Part of a small language model's weights.
Size: width 448, 7 heads of 64, vocabulary 8192, 28.1M parameters.
Architecture: RMSNorm before each block, rotary positions, no biases in attention or MLP, tied embeddings, normalized queries and keys.
Training: a variant of Adam for these matrices, 376M tokens.
Each number is 128 + 32 x the weight over its row's rms, rounded and kept within 0 to 255. Layers, rows and columns count from 0. Numbers have three digits each. The size before them is the row's rms in percent of the matrix's.

# gate: layer 6 MLP gate, 1216x448, rms 0.0329, rows 846-920, columns 392-447
# up: layer 6 MLP up, 1216x448, rms 0.0313, rows 846-920, columns 392-447
# down: layer 6 MLP down (transposed), 1216x448, rms 0.0291, rows 846-920, columns 392-447
gate846 098:133109147153159154146120099099104109164079145107063143120107178153095109114129125153050157082111144182136136084127171080110131157156113072158102153120130106066187144125
up846 110:132114138122184097146117096087094111178098123155098142104083195134098145099143159122085192133135108172163134040119161102129137089177085104096139133095140108109160143154
down846 094:125104127113073145137123157108129119065174113142153160120109073143163221148098096090165103143099113090096163152120076156144121081110118152000173127150107142168067139148
gate847 098:135164115151145092121174173119148186160108141106109144102066169143122097162154084129146117106144095091085131135109151130129169117117142131153164132088133159181169158143
up847 100:074097074150171154131192136107112162088108118137100149082109187141107121125115140146115141100129133151092112136163100168117157158133156127074129114135126135103148103192
down847 097:146080109114189181141124089102105119087095153155140161176138109157079176097116135103137126176194141154158203125158108169181142075120129085067118093189140131131120074147
gate848 112:128145146083096103177103188095149106115200130123098128164091186146156140159104061144162100097118107109124106129159113152093104118085175117163195146200115086163078188139
up848 095:133146063131104152120126141107117067166110101160101053154142122141095131163104137127123098162180087090139105111118126151151122079148142059092078142092069149111166128080
down848 090:127171135127157121139103101101123158171154138140157151100122124113135087128081142201146139123103136093174186168137084109066117140113178088131175117182186081122127188144
gate849 097:053094108133134180070128152184142106128123091166104107094156135170140116172082070112174166116103190159070161109120098102158114171168177164151106128201140128166152066076
up849 095:110059102206135140114152141165117136132099143115129124133108100047058132081123050171145140063156122108158124123137145146124153166150097143116088103067094091117152137110
down849 097:118111137159126149145158141210085123124101138155163102151150101101082081067140129095131133165166125154099165086102142114154109111126160102188176105094139113181190131138
gate850 100:087139134123154195112109154140098132105085094170176065104018135121088112099162093107123138082226125216103122121144127121114155161180067133134169054103106109107125101076
up850 102:113187123100115081141194127095174149104155113144136128100108130100148113068124107125122071125101105114129142144095148109124105121044172106159081131095082125177145089091
down850 104:121211127139130130154172143146094180136192096159140114131092164118135148098121123111102128135129085107121141088126121181105094130134122155113169113210154128124151139142
gate851 100:143129119152128176163172090141106143137084183102109147094087091127135127056158136164094141105157174106057100125127128089158142087135161098193136121079138134178093136115
up851 103:145157160035147134172117120168091086109175076103169117115092139074139141090079096120140076124107165171155160098175116144092094101130105127136122114101110106127178173145
down851 103:110134125150102150226109074171114151093108130082112123123063138109126070131085089155157103132162087110155124104194113138123112093143056109148173121112057119147131125093
gate852 096:123155076076137147147143116122112121128099177128123124090076118102096139101137088134166137143177096136125159126142146190110143117126136067095184162130116078149136164153
up852 101:211078122146144098154121119053124152087254081107136114177081128120124142109104096035129131111069098133162130112181134111075115111132133103098145106116162077125119180149
down852 101:148115168132085125144128110139106086095101143116147135177186119139172160109133141087099124147163099202112148127143123130134138136162137125177118160107109100140058154071
gate853 098:139100118203169095122162086114140163080087123226086155113139163095163099150093080126107079079111079127110131147163163129142156153135133120142111149141151155149145085097
up853 099:106089114078199140195069064103091101165084106095137066116113127138144151193116116085079170133168155159056132126061106048161093153104152089112089168105122167146097231115
down853 099:095175141084133103128120057095186126137134081187065098088149149123152130151143101188116116116146149105139135180165107177110166143164135220136128048094158151075178202131
gate854 099:096151175078192117139163094087086150164174160177143143117141132135157126131121050173168099106167081121151110145127118092088132131138154103198127119134144063183127153065
up854 101:135174102106200146082130090088122094167136146164135170092112111173162126206160121147190118067149105083194105149143060178122114109108152132127133049144094109201167111122
down854 102:129130106171093129114129152106140104156061207131134153138126107067099076112133101097149100101142079141157104191173139150103110153080119112153139131095166152147111118109
gate855 103:153147167121151116112093201126057087165185115118127138169082092128125085156100123143126174120174191114100073167128109066073179085115080136116151155100107149084121191077
up855 103:129144128147124105109124197116192138071132127159161136115140131128127165135109119089093127181082089111095131125065137140152066111130078031137082139084107097119092144152
down855 103:161157176096158199110138119076142157212123069123132098177118164114112116110136110155103162138135153121058119178086123174152165142089112172112169200111173117108081120133
gate856 100:116128137100134139092144136101103126148082129123152157140114090119056097123127137097126117148156084160135096104210137142155080139166141129143120131141139165067119169103
up856 098:128060126161120109152166243168208119210134091148218154109102123130140158079155173098144128103110130140102111161086123125106122161148081082128086128113077015147128135109
down856 100:124136127105176045090092076139096080070143097137083132160110139130142176140122092139203140121078085119120176145142106114164139194105103084199078130105125143119112082082
gate857 099:123058100131130167092089123109148161106171092114154133101106146188084070160121095089181187112106111085152117123121170106107125102140146142120115095174127189083143052133
up857 098:186137096146129150131138143137076168175122102169153131148081128185108122148131203183133126060091137109094135092127070125167151094129152176109109154084063116152124116122
down857 101:116132147063132115101155127152096070182123074144089140136125144060176089152152117150130110188130122167161145148123141201135127162091107093144148116082188125172103178108
gate858 104:117163162102165127109137119114102123133120158153098094079100117188122063114141147184111093133162110214111141101130059104074092175039143178154118093179081114147117122080
up858 104:107093189146126128103088190190138126198129154160158159106101159103130107108136091096179163110140120155119151188175100145120138131113085148143118135096123164127080137131
down858 104:104055153145133164127131162193129158121097125108102138153123122052084130115149151130122097071188144138126015129113112163077158183153155069060088124171141129129091139111
gate859 095:143114106154133118160152176095084128073150120087133128089172138078110140142064122131072174107106130091232200135133140126152150092113116110104097124116151136086149192173
up859 098:124108145082148143072133121071148139150207095126184201146125094154122138132182155144111150117157082091079138121140106089153142160093096124105074121114133145191150137148
down859 097:158196150106137119082141070151128127173064142149107156117129156072153120142136097134097121136157123149255105134135178149127143144149088090073222159113081105132153131132
gate860 103:128099206119095120076178147090101143149173138124093153175055104049144077143179186107097153137096074186133192144113115087126195152106099158161122142113094154127126105092
up860 102:143216081164048147095146121177134085142136153120143087093106115153096118126125127099146146144089182160161114119163107109086171101122118125134137123113150083102126127175
down860 104:156151085159128118108153139192108184151102158127079150103090095051168176119091100096133128131101143171192109199088178126171149091134134092126105146092060120116105196126
gate861 095:123177154091111124127121135111103121147104119155118103127103148164184113106164129180127089048074141094140102117098128095118152120176124120173147129102086162145152159124
up861 099:117107122105107228122129127126208190133136135100087110134137130157153107168149098122118131102089120150160104097135106144069103089123090132139160136145086094134160148127
down861 100:151111188067123138106118123120142135165136138166105124156147128146156185190135065144158142117124107165094144102107156212074058172113123128132110094104107130138158128158
gate862 095:160134165145169189133160087136114125106179171067108140106125117097185121136072059146089083084093160175140123175153142138141124147092143115110116213114135123160099129156
up862 099:108151158105151106122182113108184117148130127109149090167187158168129174197163083100092158107153119147116147066101079075079141043170114198132095127106162125117105167188
down862 103:108104062160163079124153145143128111098150174085119122168077111173107102108103116090159072087060146169125122146113098154188084150184097201168147174102071112156137175124
gate863 098:106161162126141107129152159090128147142155099067125136123113148160104110175089115115147122105178099101156149104185178129095107114083061160153118189164135107139184142062
up863 101:182068117205112142048105173070090077090111122109138089180080132135125088098141114155107128115096172131077127169162085166117160153155141132143080114072120090119145066084
down863 101:192158176120174129112142095129135072186123189160107090094091158136188098085072106109153137085134085146152151205142117099112143064137088133018118139073165100117160095064
gate864 105:088116150157122094128161143142134156093144043173139118098152078126094065147125103181070174142104119123076136125081199094132136103081091081158147072125175078145087150072
up864 105:140151118098131139146142098154144113130092108140142106111152092172078111070086091132074143145151182124088164094100152109108091147081086166149058126176113120089115113142
down864 106:217140108121119151118144122093105141122101113111130121095097081145153220156112171091105156156177121098144179163172155124156086118092151138153141143035168096089132139096
gate865 097:089083142088158174135096149086118095153132118126113187127100138140117108049160102099093076154123054169111091164126154097142115073111111111159118141099119058084159192170
up865 097:188123136090152146099139165109094151112125097118083131086155150099106092102143147075130085197142104158121147146096073114089123078122110144094116128100119157116137136135
down865 097:166095108141153136124124151112111141103107166088076087109120107066101078145099180145115083140115156125139157102048111136098138183151092155083171110106084179193145076131
gate866 099:144053118117169173132088070133100100143148120101071123090133188070187128177148111139127093076166135183146143144161116097086138134169114090140167167186094100167124196156
up866 096:112086175125163207110114161095116133106146110110094155104128149141111132142158169127135079068135169098199081167173110125153084127188121135078143097136105105144108197142
down866 095:142165115127155093104147132106162145166114067123136149118142056155111202120077126121124101155142080098106176100102111098165075132105119158146099143154207106124080145116
gate867 101:114134219149109169064036126095134088097144106146134144126087099147125141113146128144137160169132167141148049129141087159083099073118193133143102136118071097109115138154
up867 100:188083127152112097160080134133122098117131148132122114122111134089132108098112106134164117109198115155102119149137163136144106131128155129145151140118181107141144165065
down867 101:087099105124047120093116086083091123147076143183114155144175103065122081139132144106095035142116168087163153162123103121075105114116158147140145132120139087097140145146
gate868 102:106118170176114128142090095126175104090062092105141172126070084165122104132098135103100134112112102093133113163092103083153096133146141100190105139159144176064098089136
up868 105:119204128098168140070111102166159145113090115123119165154073145121099106136156083144100138112119073101091098141094194119113103114140182114129090087109191145177059150173
down868 106:114167091108147144091131107117218105094136113107184054130129104154086139130120108143136105095050176078104077109136087108084135100115124144169156146143095157101052121159
gate869 096:103099131143094121129184133154180170124120154156109121139135134191146123119103136117150129124142106110178130177131102176158160095049097121147157090149085038128128113142
up869 098:135086167109126131119133088122131140160053100122134083082122133125130132157082055130094110090124154115177172106144190136125113096182105148129142107174123126180096181164
down869 097:100126146112215154066106149091109130175094177124195132124155056190125073116131111173103161104121107144154102095098136106138116130123121155089121161154115146091172180155
gate870 101:132136155155108163099092140106032176124112132143089154192055077193127120133159137159088117107110114142135122107109147089091080153142151167170114145120146106147121143147
up870 105:107099061136137138113103107143138075163122141129144145148130109123137128105140120154109134164137171172114115170120171207099083126122140148117159129147151137111099110143
down870 103:142158166153113198132127047127154065101120165104157155162162135153130108094076166088129134095091093118207078144147087143079147182103171137113099154148156107167160118132
gate871 096:101158098161078114143167159151230174115103137164151181129175072153179132096142106115093146180070128078142138177130151108118163162108139157122109196096096123196133143158
up871 099:058141094146151210126110144132084123099081096135069096118081137147167143116166096125105159135208111169124239079122125093124109120111169094154110059155097138138089147113
down871 099:140114116116092148183118152100151115191161165164147130155143118069086085107105189125127131121081124118090160218182128079106108208146159132086145105132202172077130086165
gate872 095:097121168148113163153138105129171152145119142138101132102090091151092114100133090131104066167099060142200154127181142151158122160114133178157122166153075119116155125118
up872 102:170136119134074110187105068050159184132158121190156092153147172124105154156103161101146118158050119131164124106171138077117118178158156155077113171164135130144168108112
down872 102:130157163138084115197078111113144164143161080192182136172152135108140143196106164101120111111112143156186122159121105064158138155144139116114131125125158148173120109082
gate873 097:151111160127108135094090097167157147177144112106122160154097139107062153167128079123127165130097114103103127121124108156089160087166094110144059217110115049122132125162
up873 096:072164162216124121115102134187116163150060092101081164133131078149188166119136110164101150128078120116144110089062146094133176136081134103158118121068101192059072144089
down873 096:147079133099145099100111093109113099141107111070066145090141106077192132118063112175081110161126104086123177054103109103127137125161138188206076128107164099091124148144
gate874 106:169116089155067092102144062116111158141126122090040134090132057093181088113132142084112080157133146118137142123100145150096195160121145177161153174103128074102144156161
up874 102:097099112083147127114156181107103117134117128097098091114125204098124145145096194107134148188089092077137139074137170101134147115168163097140115094084131088109156120133
down874 104:122160179116138127141115142140154108141118140097096202142149113103140146114067174123148171144106172080143158182168145135146080065053165105169111150096084182094115155156
gate875 098:133140123212142141101059141109063041097143156134104120095144111082166110115151211123035194161114150083130134112131166124096173170141083120113081140183086079148176198126
up875 099:104147126140127224111128074130112099135108082068158171196136103096130137181120128163098110083129182184137147098083116130110123148146076180123100171151116096083186137109
down875 098:184130133148123064139111093100038135126116141154140143126154129128213173164104103097115118131180120093128140166086126095134151142102121086112116163111117094136159107131
gate876 095:073162117156123189121162154132088168123130124071113135137114107127092090146094095129153049090178126168094149220103141139055098116125119151169141126117151106103124123143
up876 095:133143129126154129071173110096174109121139142121104154133130054133171149149156146094153118153181117091093132130102099100094126116103147129090118109069156078163070091170
down876 097:123091131153129120104138128106197157064102147180157179123158092105157175104130117109148148122087103116129110164127133152122130116083122152084129109145129142114146135169
gate877 097:125152135167075115145076132116130126098126134176145068119159146148167134192156088190166125058116114085164060126137067117051083182162105165141139182127150158150154136134
up877 101:147141162142075115112130097179100139082139122144176126117103153127104122130132124113104129166145158121145118138144085159131119144125132084160123128102176123184127133124
down877 095:142098163130127150123104141111096120155102128138037142157111143039122175170123103186092127154081124179123123103153195098102160096105114160087146129107102065080147106172
gate878 103:137045142120148180166146129162068113098154102118145131121151240163134101159086148092140151110181076098077129154147124106059134135146092138148138077117135127126156156122
up878 102:178134173153061148176188150151097168125133106125061105111133139129088102131122138107121142180152125105158132166128133183117159113100041129158132031086100125105167108087
down878 102:119101120107138096123151106171063139141212091088125141179142102173147102087098114104081140121049122138089135056207116131140083119131077150142145124086114127165140140166
gate879 114:123111146144111110138139168108136141171158172126165118118131148169102093156053103136146134149149099156144171123064147125102148106106086086145097180132108112186136134082
up879 102:132140151178137174118155133113163122173166122162132082164109078172062150171165063125125131120142104117147119100097125066082134100157104157117090162159145124134131160139
down879 103:131155130170161099053125128168148157137110105123164141124141114160092169197124150144130136110155156122072140181133137075141142141134157115138086142155177138146077150161
gate880 104:093111070097156125098149147093154156102131131155165178145099068231114110169115138175178051113092105145156110128161142160100073152139101116128122084162167114133159108138
up880 103:151132119134155087123148145093107115143081087131195104152107149186103122197086164129119140154078101117098184181146128116162134092171077129135148130100124141113104119132
down880 103:162174167107102141097171117121106091120068104131209138112171157160133168059168152117122121093065165058143106162070142139131081127071136086126118168061148121133088148128
gate881 098:150139127079157126085160054102102128113129095099141155153143094139131149108098098159105178082089150200143089145102174062117101108135170118130120117090162147105109184138
up881 099:158145176153144130125097099133136108113219127181134115166091159150137115129154115098110088142174116115058114156151167198137152093167119138141141125148140099134094124095
down881 099:176099133112200151093168164094144103102117154143083161143163135115145157089132107104113090124128148243129157117145169118096071164177157119145124043135160160114138153073
gate882 102:111169092129142107175178124145098166143102129061128165154153061093073111053095120205152097103120069107174182159131168150138165187090149091194115165132146132113098162132
up882 102:121127145095151121067112089177117152151079097154125089089208104153143130087171122130123140185139157142187115130173153100166117101125166114106171104158122123122122134135
down882 103:147106141104102137119168147138088146128125132156116115112192145165140151129151154133135163122111160147121109147165112130146091120206125255080215173172114093106133131180
gate883 101:176070104115114078168104132108157128133117129131137143069075157121091021111122111132157100081156139105155124214133089131099141103123141108120131114101055135116200051110
up883 117:172125096129107133101091130099162122131080110155153178102124143096096088160162155130141134126173116105164154107145080133110139109155120141014171123109101151135160027111
down883 100:111184128145171149075192126108079077136156122137114132146188112146197195146133162151119131144112103144078145095105175141152153147135172156099078122125203126145083206145
gate884 104:102130075169108164156096137186128133164157086074098102116075126110094093089075092116129121164127112068085110119112170147094118128080123168105150145190161146072139178163
up884 101:121145166021179073146107102126105112087104106121128187177117119110166143151138130151112125096148099131144091138114164135166115194160108131147069134093158138125128107146
down884 099:174139157066148158116081129102164134107163127148097152125176153108131124156128115160147096124106084159105103152112161082098149130124087095089145136048157090165137138050
gate885 105:145111141074142142118065129151180145107114103111147141098119144187140142147131165122118117175115130201093133149121076113134150154102111089138125101127118124071115151107
up885 107:044105080098151152178104130106142080165154088173200062063114150183117144132142099081160100143136088156152041137159088144074109111128080120141066045119136129072099110114
down885 106:146127145117129128089177139138163136114136093135138129140169102078117215111094087106102148107153117119112114117198075125083126163120154119110137126096141093116176129129
gate886 113:120111115151159092102104118123170155109121140178150146157119179143088135146173110065123148078117127118125068153150133086083118134133132112143096062156136122123170114071
up886 108:140146117101069205181119120137104115121161125120097116133105054142162107178116129123112140181173147156120154109088107147153108126079146141163126167101125141145136121162
down886 104:118118095123133087109166139144102171112147108159138172175164129155071100114199140124149188060119133118124073193167090100129131119089151143202125066130151150095096082115
gate887 102:141191115126129141105172132135135153113109131122070103133103156107131120105086096109094148134123126137082120078126162115092137167173122133150155145121107120107106121122
up887 099:123173107202131207157071158130189116076099095175134085164179143134189141122131132125143124121137152136131118136111129199113157145127142148115169121180119113135120115109
down887 102:131109146163074167139131146085183100080159091148126122105170106187191090137113137104173149120129214083127166152168162133164129096140122162124121140123112106081138099139
gate888 099:173100122188156118103162069116125153115150115108153133153104117134094125147071091112169133089139107128171079178121166060154151157109101096108127142097113127134175134164
up888 096:126116129103159090153072115143156128070121171111092166117121077102199124150075168155112150143160166128155206119148160121195105113140183142118093100095176153128121172122
down888 098:141122090111101112117118141104171157149177120164140091145127076097123171140147145115156068156112129151155148124117173177084121111141161152163162088156083158150128220140
gate889 100:099107170143109205155165118144086141146121144126162069139121126144187121162067101137114090157134111140146145139112101165145161133122063098131099113142128077115176095139
up889 102:097066090102090159116143142112150178150153115168116080109127154166100153110136092132150139119101096134164139149134083151158119172123076133114108144114066117112185143081
down889 101:114161165073095094135113150114127138135118160098084070103184129117122144137119002100176131130175149132142053181118094137110104154144146138051109177140090192156135148156
gate890 097:130164083138041116139129141147198149078094160112119109090085133161081103133138154124098115124091126127132083158147109145131137132049136088153107105200136166176084121131
up890 101:085119077174079118093078100171151146171112107190136099056158074121121110133163088113084139104108128145092124087222144121152144129053083098117130120124109104184083119193
down890 100:120126063196096128186173112116138143150179126161187128137099124152145166177074068140168134143108092173094143098112115098125192130151110077206082168144103092131113130202
gate891 101:057113097131121161107121146126164170179122111223065143143102147106100054186146133140183133127136059128066140160099086077089155172150186107150125132162153122113150096112
up891 099:131123132108117174137064131091108150149110156176177118207165085139172112128112142203090135161129110184159133128096123156135130141215162161129134139130090116158146106196
down891 100:174143112139097102101065124128188145116084130138144137120121109183080082144097163139144128139139129148138117203138109087167127107056142139133164111123166102106128053125
gate892 100:088176117164077116162069149132138235133101124150103124064124139138141119118106091107146113112179117136158143125142152113146178114143106090159169084151151146151104135148
up892 101:129155117101059136154082154180151127142168149189112122170155122135135160115097088119148147134085082107057127085127143095116113160198122145149096113091164057091111068068
down892 101:114182125125078173126134093159117140096138089173074114068107090150151121147121102120134093136128123124076117075095131119087123074133072160161125110071122119124130083144
gate893 104:087110147143132122193106188143156088117119166048104221092129097112049128119102135122120052139126147218130116148164151091090100109127134138169085125134050156132113095057
up893 097:128150183058107149122126165167179121056154107182152153135177116123115123141125213142119093155132113125122095142205128099132094199161157094131167129103084141088092145154
down893 099:097162124141145189122110126118156147098106115114173106131156084075135157175157146176106096146126117093147154117179159120105118200147178097107168111080135081115076110121
gate894 110:138143120122115148163117120146194109122071099133071129148134109121110108113102093191115127124080123150113064106105115134152116128150097143225145157148122105104109088151
up894 105:109146134118120144090075141123172124074074094134135169136101092154186126120099141136074133165126077116080127124167123120158129075123097160177120128123107133055110095131
down894 103:131146157173181168062164064138181135023147120113110180132118160147162123158130106130117154201119156086166120143090118114116169077115116152112095115162111093101086139166
gate895 098:186131100113136167129130149142102153117176103068137108097110106127149126145153177148098107115131180185098122136140112133092105104177103137111172188123090106150088110062
up895 097:104135095146107126122127107108124093030133115104088069152134144121141132111128114110198114109174085062165161179099169160169142156081086079123069080130188182126085116163
down895 095:141090162124157116069155119118093083147154122128169107125167157158106089121147128082108101126181142079083128096167112118055132110118135130118120170108048149082153131066
gate896 109:121167140173150088102121136109108160140160223142148161148157112154135102117149085124113103106133096095084087128164121116131165071101136151142139135167127145147093164125
up896 105:138130138109124136135101128128137153107143145101127147105084137110089131115060138109137133164158124106130139133084097193143109115181181088117138111108139114023116134147
down896 105:110144111090042140124125097134133160152115103170150140136089146136105130121125141095132103127129117155098151127087109165104092125165118182138155150130162124168102156169
gate897 102:137184120175058079158139167171126116086132175120169095134121129132094084116194077149110127125136162116157056151103109149099179129138114139155134089166133133123140155098
up897 101:126099137113111213061129168158179176131140147083174078108142072154143143100064130079133203135145133165131157120033141162084177122151180192071168103173096158138111107140
down897 103:183145141109182133148164144138131132148104096184183125144123087141167128132134126101129137100108129191190111117118137136111126136082101142150152168106145139069191067126
gate898 096:122056131099136142145074068131147091127113083121138199149171071125129157092112097088126152157118129191138117157157205181137137149124128107120184124205158155107176155127
up898 100:088126178207129130110136086175124213151173148164133081106164198109153133096093106126171114156142146174105153089070132133149165091178133153158085147135173142153073162185
down898 097:127082078130099136102113141133163133100223097126131059140178107111139129054155153185104122148095156198191098117199170160083165137168153168139129135107185136088163122123
gate899 101:141058130134073114171068070184092161063063116111095129158156107154079115115090095107102095104131127147176109147146126198140187159094101185144106132093137104149140149106
up899 102:147112162096137147081132099079066112099145108087157081101113188113084115098108151090094189159073064190121105104113161112129093094197138106107076142147148058113107152155
down899 103:111106176152157121156101152149189110083122094063191116101104173146130136107046145168130169109157162118095126118080132142129178162120139164087149129082107109143108174125
gate900 101:128125151098100085109121174138152156121090119108091133153104105099113148092125097131117090108198138125158121139145097085134133130101085120121128149142123184097151108141
up900 100:146139096144118050127118062085154153131122155112112141131121100110132073135142144099102113125148135139088110134142104111143162144148146130114141158156118179067127101109
down900 096:129107113080168107075080119071108099112092118122119080080162129172155144119136138117135124114088164092177119138128108155068120153100158129094170112125121092113098116124
gate901 111:116107139091134098147141155153112082148146167091146115124118146185131108105085090099119104196088135101129124171088142057122139124134093099147102148147167108152095142107
up901 108:124081065153112119186142154179075127143143150166139100090051130167086117108152105128144126119104068099149146140085171131126124141173108152171093140121103086156164164071
down901 099:127109100140169110119142134145121155181086097167123116144184116194149152113098133141131177174074125126148130130106164112153162145123164124109130139088137138150106130112
gate902 101:109144189131128112072163169169125159114127174119172136128161170190069124138095132085080121192190080128075116107131135171125120097133155107164145075146110093118120146137
up902 104:093171094113100106096118174168152109124132165185161104110096160144115127162177145101115089148109064126122108141152111173153118162131153179117074127111118110198147141037
down902 105:148154133159138086117087063129155100129178139116115092127123092114151131086082103163125087105141124120130139172103079140196109101091154153052135110101126139174078143093
gate903 098:123156136123146130172143136084146096096176132118110167147181179130120104077156141063094129181129061163143160103109118103200169124126119107153150138148157123124147122093
up903 099:106131134129094142104111093171100210156102164165053152102118080110141123083146158151129172155183121162111144155091174140169146113084133094100180121156119173129150136078
down903 101:078115119118072096131109088156118181113168120116138133190131125178135132141189174126145113099106141085154089111085120124163119078158138129175127088147170127146119082119
gate904 095:117173133127160138139167144123054119133093141139135124179084149151092110160131080111179089067185154110149172121064129106111110229111120135171107143169149136159154137132
up904 096:121113144180145191118112070098056105147149175104131073165162111109197136099158146126139119108124051116114090152121155149072157088134152149119176079142087163152142185118
down904 093:141116101177133151090107111075074118156113105176180154119101144076121128140156171144119174110196055158098104132162198089153132144173155137175053123076092098135081149171
gate905 099:113118096160178120127114134111145136117162187123127145069125114136122117086105130148122077101137119094126129171101107084134122138147106124120116144113045152119136089049
up905 098:168122115132170174144166185107106138138138112141141146165149082136117104085100188114171090083174149104132124092110144099142122151103166101133121087181177102078058084120
down905 100:102057089127179178128092187130181141132160112064151137062120149147116166117122144105168146086158121113160072130128112174145082097112076061170140168138109167073141069132
gate906 092:066120076204096108137085126168132103138134109134133191109123088136136103082126138076107095141109176106149020182101115083075112148153099141170187147173109137155189130112
up906 095:176150086143094135095109193171153105131137051079104160208155145147109207191150125108156134144054111139157173157057064114087118116099136102096150184186182110165114142156
down906 095:115073167136138120106139120136097111154054174161127113115125176138147214148130081147141146144138114078078158114095145132115087064119120118146050118094111136172126109141
gate907 105:113112115070059138112166140112206107078081156127099118088147080167159098141091135108111131171119106078132157129086142085119172175095155084134079161115111136139106149146
up907 106:156150141092102136079117077076169182146130138124127066162086137159143134123142109068114124117106068114146140125073156111082162068146111130116111111196101192126132157131
down907 105:113140139141099124121139166118166137106111124109080064132152071126141086079133131077155104120131118083158139107110154113190139122108167135134177169148081163207126121172
gate908 100:111141100156125112119085140072072153162145144081095081132102139146178090122108127139163102152119063085136165118151132118075130122182138132135107132098106108196108137062
up908 100:113118121079136159142084066103116116133163085159153170120147204120162134158158121154101132124092152123106074138117133173075109137116163075139178138100205147094191139105
down908 099:112150160104134145162173124145111148082118084130102113048119116131165090122124105154098224146147107149128174155101146131075116084151125087135142121163139125068170135079
gate909 103:192153105037122155123086100091153127115131169143129119132129128133175101140134117097149097110159100094152136167156116149134155166137164152140136158098091092148092113169
up909 102:110152180103028128110137146148129136153107151108116144090128143177147106158103152065099112131139195115136129137148127151147110155163125089106166143129105107093171138129
down909 101:176095133078073158119127181190085137114060137168157096112166128185088120097131170104098098177180102198102153130148087109166114128109160099156154159131079132132156111101
gate910 098:162151195108110164207132172042109114119100212098135151126122124183135100139122173111145120201118112137112128181130088115134168113113104143146109145122088129099096139142
up910 098:123152132078098131070160141118190098083123092050111142117083095096063096115154176115114134119094102133077141134141127090183129059034131149160108097085125079117112137085
down910 099:156137114055127159147188131066151115111072143124125151122144177180141107104122176124104140197128085117208169120123165171166123124141124171174136109103123112120117079099
gate911 097:139140141097098088155115105152126142143172112171121150177095077121091128093103085150119075090168180039119053209100165150071103093130173106173122153132139158140180185123
up911 096:060125148150170120095168134149191152121126206094134116093155121098161131180096152145140142125084063214055143132112109130133143158172112085107172109148102156141095151086
down911 091:079132109165191121123212120148078076181092140118121139103094074138151082138118107159163157123061107185092126122136145111095139139161123106151088101120177152156138148105
gate912 096:132124113085131159091142168096182140181122172130132171105063155198131104155077084144104105115090076135162105143122067123087157097100143143115083097132124091191099155176
up912 098:092078109082116166152115133081173171117085134149097168086123109097092126177115127091125168100186109122040143141109112102115154124141128136101092157135133097077089085103
down912 099:123098102138070143073143148119136157074086139122113107107119147138098163147178093106161113092153155126140103178131145201092152126144061167068179091166159178172167122112
gate913 099:082121167132159144136109117129161146141118147133088161096103054122047085060097111080095111096145097117156169122129100133050156131127178074164094136153101132130142110087
up913 091:135107118173145154107096122093114170146125126129137108144172098152077137113133162097161090113109077135139206106173126127102162184146123102140087114145128119107104121106
down913 093:138083134179120126141088157109128155149078109143179088140158172185155158148150107140167161105101147073105159101194114141147104151182143180101149177059119119131145135177
gate914 105:109149048119084188133068107124135137114115135149124150120094157183145125094134134111103111149148144145211127089111137110099062170179148136102195111133148097127121126178
up914 103:136065123049172117140160091123150138159130156134093077108166071084084116163086081152177150127112124140102115153080141147154184110064057125103095151181091138080144128073
down914 094:116144088180145163111096094130149098078118110152111150130087181153180107132135196111088094133160178155181088102153109122141095158193155135069164129124116104133135099156
gate915 105:124171124146095154141121152135101168094128147084129142127098116125126089118138132203138110097063082067126110133227154128106091160170099164138165124135110165157084092144
up915 103:138097125161123130114120163140081142063132172175044138124165121149133099084144110147152128154055169150115126136130086162107123082176108195170111166144159062117188096130
down915 105:111130114172160067146148161157109108115173151141141137190087094059138105088098153168146097163076155106094099143221071200109128160127110155117104117114100157124057149131
gate916 093:166143088129105133144157129147084108128137154098075119154148131076151118119108124106145166160138163122128173117113161129175129132123145114134147163050166122122164171144
up916 095:090161154150178097199047151125103163146129144140124125156133170114138107116099150110129117086140115170128140128156125137068148136120105153105101138141126181134139074205
down916 098:132070133086175159090147135113122080089195125154130121150136101144150149085128115174158148123095133157122085112202114106109140087127121129114178105174165164098093126075
gate917 100:113109050174104185149104146114142123138105150128087120035079140162136087159097124141139165176140170120090203153145096157142172059075087172198182156080077080129157158081
up917 097:145128116107102166178102135144107083153075159092065071126117097172124136101150106169113134148098112100118141133116147059097162147152107132125158149169133131170118098186
down917 099:105129044140080147165110081132148126123054154160132135125047156079079122148102078097106144109081155128174160125159132123103109123137104191172103093147115113084135162156
gate918 099:065123083157131171055106121072143139097093119106117109078069141141141105142109078127108089121073155165147085126161120159108157160123111115153175196104117084107162138095
up918 098:073132089123163119128183134154138141144112117095128194109078134164127131166119102095156167139113129110135089114071086176170126154119142149124128147100108136119142141164
down918 100:168117133073151142082141131060089181111161135128106139097076157120122144224112133120052138123103177164181111084100138036115107128113093137135137165121110139118155146177
gate919 103:127106079193095163182161165141134135137149126195115097129097171120131103145112064144088051106193039170126145115159148085110144117123112143137138121229146074122105126136
up919 098:157132146116115140130108127164133143109119083120092070124136124129128138136125125115141162136157151114138112118102131123142108117137101151098150112151125118124159153097
down919 097:083172129108128130113135137124105185145112115132133068126125143033150139063140145148095168098104189105118095159131104164119101136182164137064135087117153157077165139128
gate920 094:126105145141104046139150135125144212092146127140188142110170034153119092072142093072113177077062157095139137189116141138090109169194175157123144074166163183108085128155
up920 095:104082163137202146139131159084127089158099172095155134159119071158121153180144130167130186102154135182126185125081181154080105084106130172113124104083136098142097184097
down920 096:128130129078147109166136108198163153187067095124062149118087159136057147159069118081089131133121145101068174081150093122189103202131078097126165104127123152128109173113